python train.py --init_std_o=0.00508 --seq_len=512 --z_loss=1e-05
Each number is 128 + 32 x the weight over its row's rms, rounded and kept within 0 to 255. Layers, rows and columns count from 0. Numbers have three digits each. The size before them is the row's rms in percent of the matrix's.

# layer 5 attention output (transposed), 896x896, rms 0.103, rows 866-895, columns 640-703
092:151146197109067119131105145111176110158166131069140147076159082111181182142137059118100153096111100115038148108133093125189199124173121124101117173129141117077149158144134146121069134116076093
090:130106170132159140116099165103102167152116124083102153145125101125172164138138130126165150072107095172153068115124125134154165173151128108138160118174114134141096119157152179071073130078135114
085:116141137112099122102171114117218145125084143031127155118160167158115170158166150107134115136096105187121115122101104078098154105120110144063154096215112143136082054113156152125122173244159063
092:160122102136147122137108184148143129160209148190096162130123181168138094130107072070165154135124167078103123104139160069201108118131160110140152112152107160104172138155123153128072081066143152
092:150105092099176139137104138128072150141124185098112114137141190133139097077121123150142123159198125110146193115066084180138168118085102197083160109160114119095094151060124123113131150127115107
089:059055075111132178106153145188097145151163112112121105107179112142139095135077148113126151141138140114179103113136111169107152100136073177123120179092165174135107143147122160091144158110149151
091:104118200121183128161084123047119142132074136075140125146149110117135103118132119093114084126093126162188082098106090113123123146161147098147115121082106102168053109132120059146203073081097064
087:096186135116200180095129188161074121104194081118159108123078107159139160079113100190127133139161147180188199114040073130165146106120118130091102117105047224081064142131087132114107114059190140
094:121102175079096097142117152137144129108096165181133143154082132123133123135098114184092157169138098060094120064108121146088138099078099148104103132148165117187088093148107121096154142112145112
093:127140085127131101096183083155090124094167121160132179099116143120126153103133160118154134176120099160124138187122119119129104128112087184146104129143171134116159084165120172151150045134155128
095:146152121121149155133104101133114182131142171051145079073172069105114081161156135141089115073149107137093139175150149110167158081091164103123188075064138110153143120125068137122101115148127135
090:126138108104085036200135118063140097122150055174127174152160103171090182125143152116092157131123121142157164138177127120153120137103179108133128223155193164136118137121147115123155170132138128
087:218118074113140078061121102140150118149213134110074127086076146117138123117193183172115108131127112111109170158170113129101076144207098127110122225113077089106125101105171175185196163124152036
092:089134131130147168090154181136193128112062138103151133177097100093112211117130143138087124157144140181106025167115168187197150142153158167105084123123041155137167119116126155116065144119118134
091:126099111126139135173137143150147117105075109145181114156143166061142185106161106081120047091089150093123064162141152127093119133123112124106060133155093118120122111136128110143156099102180093
089:094066158137117181121140131155113131162124067088100160094112163138158120164140122172220141112133158143142061127109143111121051135118113145122144158079115142146143166161182154088134129132144135
092:138132140180153200120156143191145131095106146145166121169094133175124120107061123137088109120095097199134109059180117101069128173070171127114117128104129134157128124105163176172075173130113144
091:090152135085066165127151113122123138106136090140126089161089127136170176176114133158154164110128144119100149109158121107154095096080118122154108114124096170044126191129143117148132088090133078
089:145162134158158088110105158154174121116096141087156130156110129140137094163103175178114106111111110105153088109134179144095137115140129160149173106107186120094162164136201120120143123159166123
092:149098140072205131165145174106139130135198163130088136118133154137150142096140151174124171088150079200162161197127128113112075103118157132116107166106070159114117189151150095165147116135145144
090:139139111093126158084141126058164114148141171122132090105118137135168098047110124125134128109075076084153151094116049168115102179156124121121171139160106139136137177093195116138153071181076111
095:165183112089153161093115132154181148091128173173132108128174070118108088054104140122170098166129136051141107123120143152146137152142132098132092128134136048158179113126127080094088178120184178
088:088174137136104120149077115122138125108098198137069147129148124127083094108139192157150109167134077126155169163141113066144132124113111069081115132122164089119187147138104151068073147082117134
096:092139163144137092073110158122188118117105186105151148173118179137144142124114100107089160163158126201106150106167135167135070145172119162100176154141134151137129141158175087152117124108163154
085:125163152134141108202148120077098130115136137114102096097146160104140119112148124139091180117108149093176161111122108163110140190080119126123076123099184173073101156147070120123125104117150129
093:135122159148096177106107132085189065083089123155141133186087135181111114071113063131106082101127072113064091126132154153154118076098141159112196175181136118102140108113055133118109234168096164
094:132037130140156107124095117092151097156102130159169120148161115102160142117155135141107089152080119091141110128085073058143116088112136116115139122194189138126117133179118122056106081117118150
093:117144121138182098159115123067124083134133129118088097075060116125108108184138157154132096058108110150133169053191128055173138141155154121088104171117151114121158070119108128114131103109150148
095:087157159100062133162140130052192130136122146114100083104094109065123150108189173163142139228092151110171151133092131100128144118181134124176090124117152044130095176065130127125158163164108128
091:141144121196141170119132135099103102138156108166129136067128030104141184146130134120158111162114109140094174131116144150117129157185165141085105083155121103163157142108123090127125104115173169
# layer 5 attention value, 896x896, rms 0.0274, rows 867-895, columns 640-703
089:133132115118134166062130190175117128147175107174190088112139112129101094114125157120172155126079155096106140121115108070150138121103158144045111114073107076121137186125115099155203144177124091
086:141174195131111111192153133107081173136114113119122118124106067159134148101140093148100074110076148061132186082128120108140143056195126137162137093095161135102147142166112169131172111096129121
089:137075105122149153125090102124152102147110144112181136181085099112135124086154137172140098097111073143124139132111099129097145105086125093104076128178135077100133106127103075147113130174115103
090:083159110142137097137160102173206097071116104130090134189106116111147177184129130101090145110117121163124119102098130131141140042122152126117132109126139156164158110142128156159124140165112137
088:184135128157145162129149103093110143081143086206129164154137090103182139157119109129133202135100188130072079128100100124092160138131123108135113120162068062143166131112131100113136128150046213
088:134147120120041109101149096076179117125147158115137121150167126159165112176127127078096137176126129106134144137201103141164133095088151169122188101122124133102118117159169126092131200131119178
083:119137199184117108126169096075120092118176148120157093121147114113146143138144095144144111105137197082108128148121132164086139074165116145114137174145143074141125124115064079097215097123116103
090:154137137105112163132134113197128162118144140051143140165107131174158078110127141125115159127138181134146200179158079154129141134091115106099147159168141151062127161113144134088149190078052117
090:112168108190110061157112113126157194125139094183122186147110106107086123150177107194141172120097147125094124105158167106152137162138135049113141113145060139142118115128073122122142138126147137
089:044104162165155067101109137119180076201149077163153149146106230148118138074186048079120127172107139116125159124148129148152151165065112136139107122131138187174074102117134151108134160114148124
086:109124137231112147089178140125116149135043141080149137117098089088146109145151139144135074105166159120134137126097089156066107122124123167082140092138160193164145103120172118073160060154092162
086:073159157168061156179105122145096101087105088120144111147233110133099155130138136128161098179111135165096154103059154109135108121077105153171159076094089165096127128101076147131120187141152166
090:142177132120170126131118138090112122119174169221149115095119118142126149127140156141173124114093155130101248144122132174080158150066098167081133141094122040159128133169120125129104128173130163
087:107113140128127160113126151140145180180125105123120103107154139160091093118101144186147182121163096124154175080121118110092176062096097114137183182163154110141125199107151182162124115153129149
087:131116101099127078097107088148141137109123139152196145089112081115098176085095104081081156195083108093067131059126112092127137110086153124195118109094133071200127128142100067119088106128163162
090:129154138092145078161164144191133101120118152152115132179062134138131166210080088115111197099113168121102150098156108124155114032152110088147114112147119158122107106154122156129118108130100140
088:135168197179116159171130059171099149110103081116135164121135117099131099154147189094160135161135081155144134091113136122134122097177085136147227140099119130139188040137131148109172175133077112
090:130175139138164104125140148105145155171146117131149082130121114200132098141125132071168162194157146147113159113064127125199113131138115168141169164104086126146071176141106126128127111112139110
090:079096145148112108173189118138141157145098085118122129138159101111141153095149151140122079174100188124155071075106129182122197160115085122082132114094129127154129129158108113094106118138160140
093:089124103105135146086085098125133164077095134087126115142172175128126116150164135155125151066152125104161086091076151094115092079121134152106131141114127150074155116130095175118129160151150112
092:172159110193124101138101170139156113177089155139082117072122124144162117160137122121053195120131144154160087117148152130106127096163104100086155092140130163128099144123172190132072154127126102
089:156113139138115125133112100178087141168117091102108090154176160114154127157097080137136139071173131095149091122084055147181133061235139145187161169150093166104132113100164065064174073125135183
092:105131118071163117085113141171105158103113168116142097151125146130147138170120097128094146144166115119160152182128120104124086125089176109187136111146201142123127105113044126137130121164094111
090:140134116118106069138164102089116137121142106087120195142128120089188106198160222136151110118133136150120145167102176152113170109128141181149104238174156105156080129091104102145194068201172077
090:156132178108184117090106112131111166174143105079142109129151124134141166187141126149124158171191108144106127199139157106085158135085067097149093154125046193108157222123158105145100069132133121
090:109148131157145106138198128127082157159195107050121118069145068138083152157106147061115120128121113151106173088158151151120188152059178124139130131080105093169101158119168086147171207106153122
086:125162199174125147091150125098110102142102154150103087108114147212148135154163113110156064173115129091159088129114102130131113110151144091210078108186113120130081158131140097170147175103142117
093:115093092129160159154180123128117149097101130146143133133120121195124147143035127093080143072147133136131103149154137136139207140130170144093149136108112156155172105152111185162040150106120061
092:190131119109114119049096100103110102150133085062115156136119150145117066088144126199096216099146116112137118209088154129065146111149165101148121104097171149108192121103128098139105088086140150
# layer 5 MLP up, 3584x896, rms 0.0803, rows 0-20, columns 640-703
103:151170127108177120095140098112153131112076143159143148139113064124054073134104106115094131159101113118060112168093136145139141065168067106156068122175153120127080169093123147187142104125087084
093:147146152098071181097106141177119089097134086119189085128139162160161128171069116126110092165101143149114088130159129088108083137192106151062205099182150146127104097060078094053124174070159092
095:091123136157122122155135187152124121103123066162145142121096135107097177082125104128082137144140136117085129165149114091091107187109135140107103137124091113155149075170144087179217122162138121
104:148147119168105121118128160174081167127139163171125088113109071173155069144137157113152139147111093134095064120122157100095131141134130156139099135165239112118133142119131170105146090130170125
098:095097092123129144148113189049113091110114072177124121127141088115121146195194116088102065168111140056133092089102122119112151104083091072139173067138096106153075131150129216079101081146135171
099:114140101100095185126128125175137147204113091157142148111153146116138127162080112103087122081136133196177159161154097130179138155187117147102102110136158161151054163034115141123118120103157135
102:189160124132084109118111138205089124163120128187141077154136123127140137150142104122103133104120029100127155125125102093155183117158081085123144101126198115128216138050056147153100119064112168
096:096113109127113132168161123118095125046169107198164100149118133154115074138153113094154139112183163143207122138142115128122109098113111110077125133202156109103087139195113149105130129170087087
093:120111122154098148155051096137115090106123124121141113105112129111139112131088126124119137117157121107189096162171083111135108077141098123117118139103084119138174128113155125130171158147139127
097:161148072103136151151133165151093150171142152130112143074112162114130095100137122092090109126101095112127192084093204148161126136117113095123142151124121079156197126113109157113178137094205114
100:177103137100103078159149173092081134159099122069128167172157151152076151132137079090083100077093129125111126165158095057094180087067144140128097063142195197126118115093134116139117124139128148
099:100119159132134165148145102137156152140120125203192137161166070134147129127122141134127168131089118122096085121105178141153064081114133152138160074083099122167171093155101130106100139104101127
098:127090162114171184194092064164104161093132121174186188090144083133149069193158129092140138160087105118117072124145138108159166105101092086162127111073129096124060097147081122121119128201156152
096:145133165159108131135091182111116139102118149111117131161070114131162124152158176168119100114100145217131153152048141105167116123130190131130086089120072115127131047194120122136095143184124089
101:129105181124119104137113134138103130154093181144126082105165148186075130120104149043120121194120115104121136086152087123162144076142145078113080183109148160140113114132117160201082195190167114
100:108186102201174138132127115097141113093139177148114106121125163161092127189111130160134111138093197086171104092121074110129100157144069080158117082101123046134127156111095159087118174116135131
105:112085080170099131129204177139131138103135132166102101119104110110098109149118091061117162130093101073143175154131084097143107101139115149144169087132189102129127176136087146140085106134102150
106:082090156119142175138053139112097149124115156111151070146103144124022201190140097076137169200108136088128207127125141174076095119160160147130146114079145091101145115164122123070141139091122103
100:136115113157113127125109103130107097107119191080064138175112197111144162074109174121147126110090122155117110094115122081066131154126113153140087103149137114135137142176163119158151194108180142
103:078155153160064124174145139114121114112143167110099159160122141166082181135134108163128089137119159128102155109150099201083109141104152135085180112090116132126150119160118101120160146120128085
100:150139189095135124136130105089156150145107161153185140184149148086101147140119096120111154179133113118121158142124146108102128096142130124078076133126088085144186116174135156134106154152120118
# layer 5 MLP down (transposed), 3584x896, rms 0.0241, rows 0-19, columns 640-703
094:173148174134164117090092133127122161096210162126100092120178126103071090105138140095156137192116115111165157123141057092180110105131077135136155087135131104146126105150175041113175102118130073
094:099079165105098111064139101125117179127117131165110133129100169145140174181053074144085141130077166094093129172111133161120154110123117156179094150067104108150158195205172132152100118151148126
098:123099122137120108132099134115112100099133133082123102105091126167099103160193105120052110066094117124077114143182184176119134094160188147149117113113077146090119148094150096110055164100093163
101:087100167112183103156085111141102176133148034122107153171125140130112088082112100099187171095134120111172125168120068122122146070093146101136133134095128107109168089154178113096101164087118117
098:147082097126180081144085125133140149195122132132174152112125151174169156156151183136184128127133132115176164153092099130124132166115115112127142178168111125131166121052200089149122180141104120
096:110145130129145099154136051117141124056144149121147149185163164130109154142175119121123044122147080185087110114168191141104155181154106123081164145123071127126125130145135135165162214104126135
108:111089117166093095124133151137173161119112146145161084129103152082083141085142128117143064142095148150122111195156182083105033098181033144200140168147146077176113103133177086179087079126036100
097:123124161193059104109096127143163153158127189145166170131089133134147170168165149111141142125093157143102112154134127116096116116159136136114125127145158179127116137181103202167133114142194183
097:137092103128067159090203110090120151147150084123127121139110135040193138109134084135138091118119159117084120150171188111055097069190127113104149133173122124117135152152107102111181180107148111
103:136131145131167116168167088151123076158129136134116141149141154162163085103141087128116126164137114143090130117120132142131146121112158132056152144118178132163126107174122199130086197121150113
097:087155144147077126131100145172138152152113110151162125116125212121176163155135131112087164101161178119197146125131117153125144079130071154115147102188128113119179132179106075129137154096121071
098:114153114185115155125112151095125086160112113029148131168151167115140095168153076106122136125096149136127087129140097104173164081101162111165088126119145089119136175153189115190197148190163073
098:132111179050160118095105137116099070103103101140127163094127119055143118092137052147117154124072114173097161165159152115135064088093154178166086101063089150173161113125057160135185170119137111
100:149147182127088142075141158118158153142145071086097136110167149161138142131166039186083155130127133146176232108131136099091135147123189151155123147183133102175104152133073108140189123134187115
103:110141095104140124143114123147129156085107194145098085111134136128142142111108124058140164137130192100102203124099065103212155193161097125135108087094134118056127121154129102132100102106146104
101:098084143067149120171134176068080094082111171163139112122089127110092134168115167085185099160089125130040153123104090113141097106209106133116117152131173141110144138136194148170114122127153125
105:175193109130046123059167214104111099150087082129120125121139114100120109142160123111155089192114160139107170106159108069133124126172102208108136097129130116103154127140141057134093112154052078
106:109133145109062082051091113128177156134119111050117140164118177152137130146077096119098155183157195156155080092149131079123107086168151170183111135125123158200135132127159022076167119120055158
100:144115140048108149171117099074181103120107201104154150117118101110064146095108180081118142154147146176130111122078128167136082102133063139111168135142172148125171132189073136152146126046123089
102:095178121080105135135132138204165112109069146161110145133069121108149100069132120073114153134130167070084159096096125171124119107128128126124085130125156160130104197131114163119159110106117112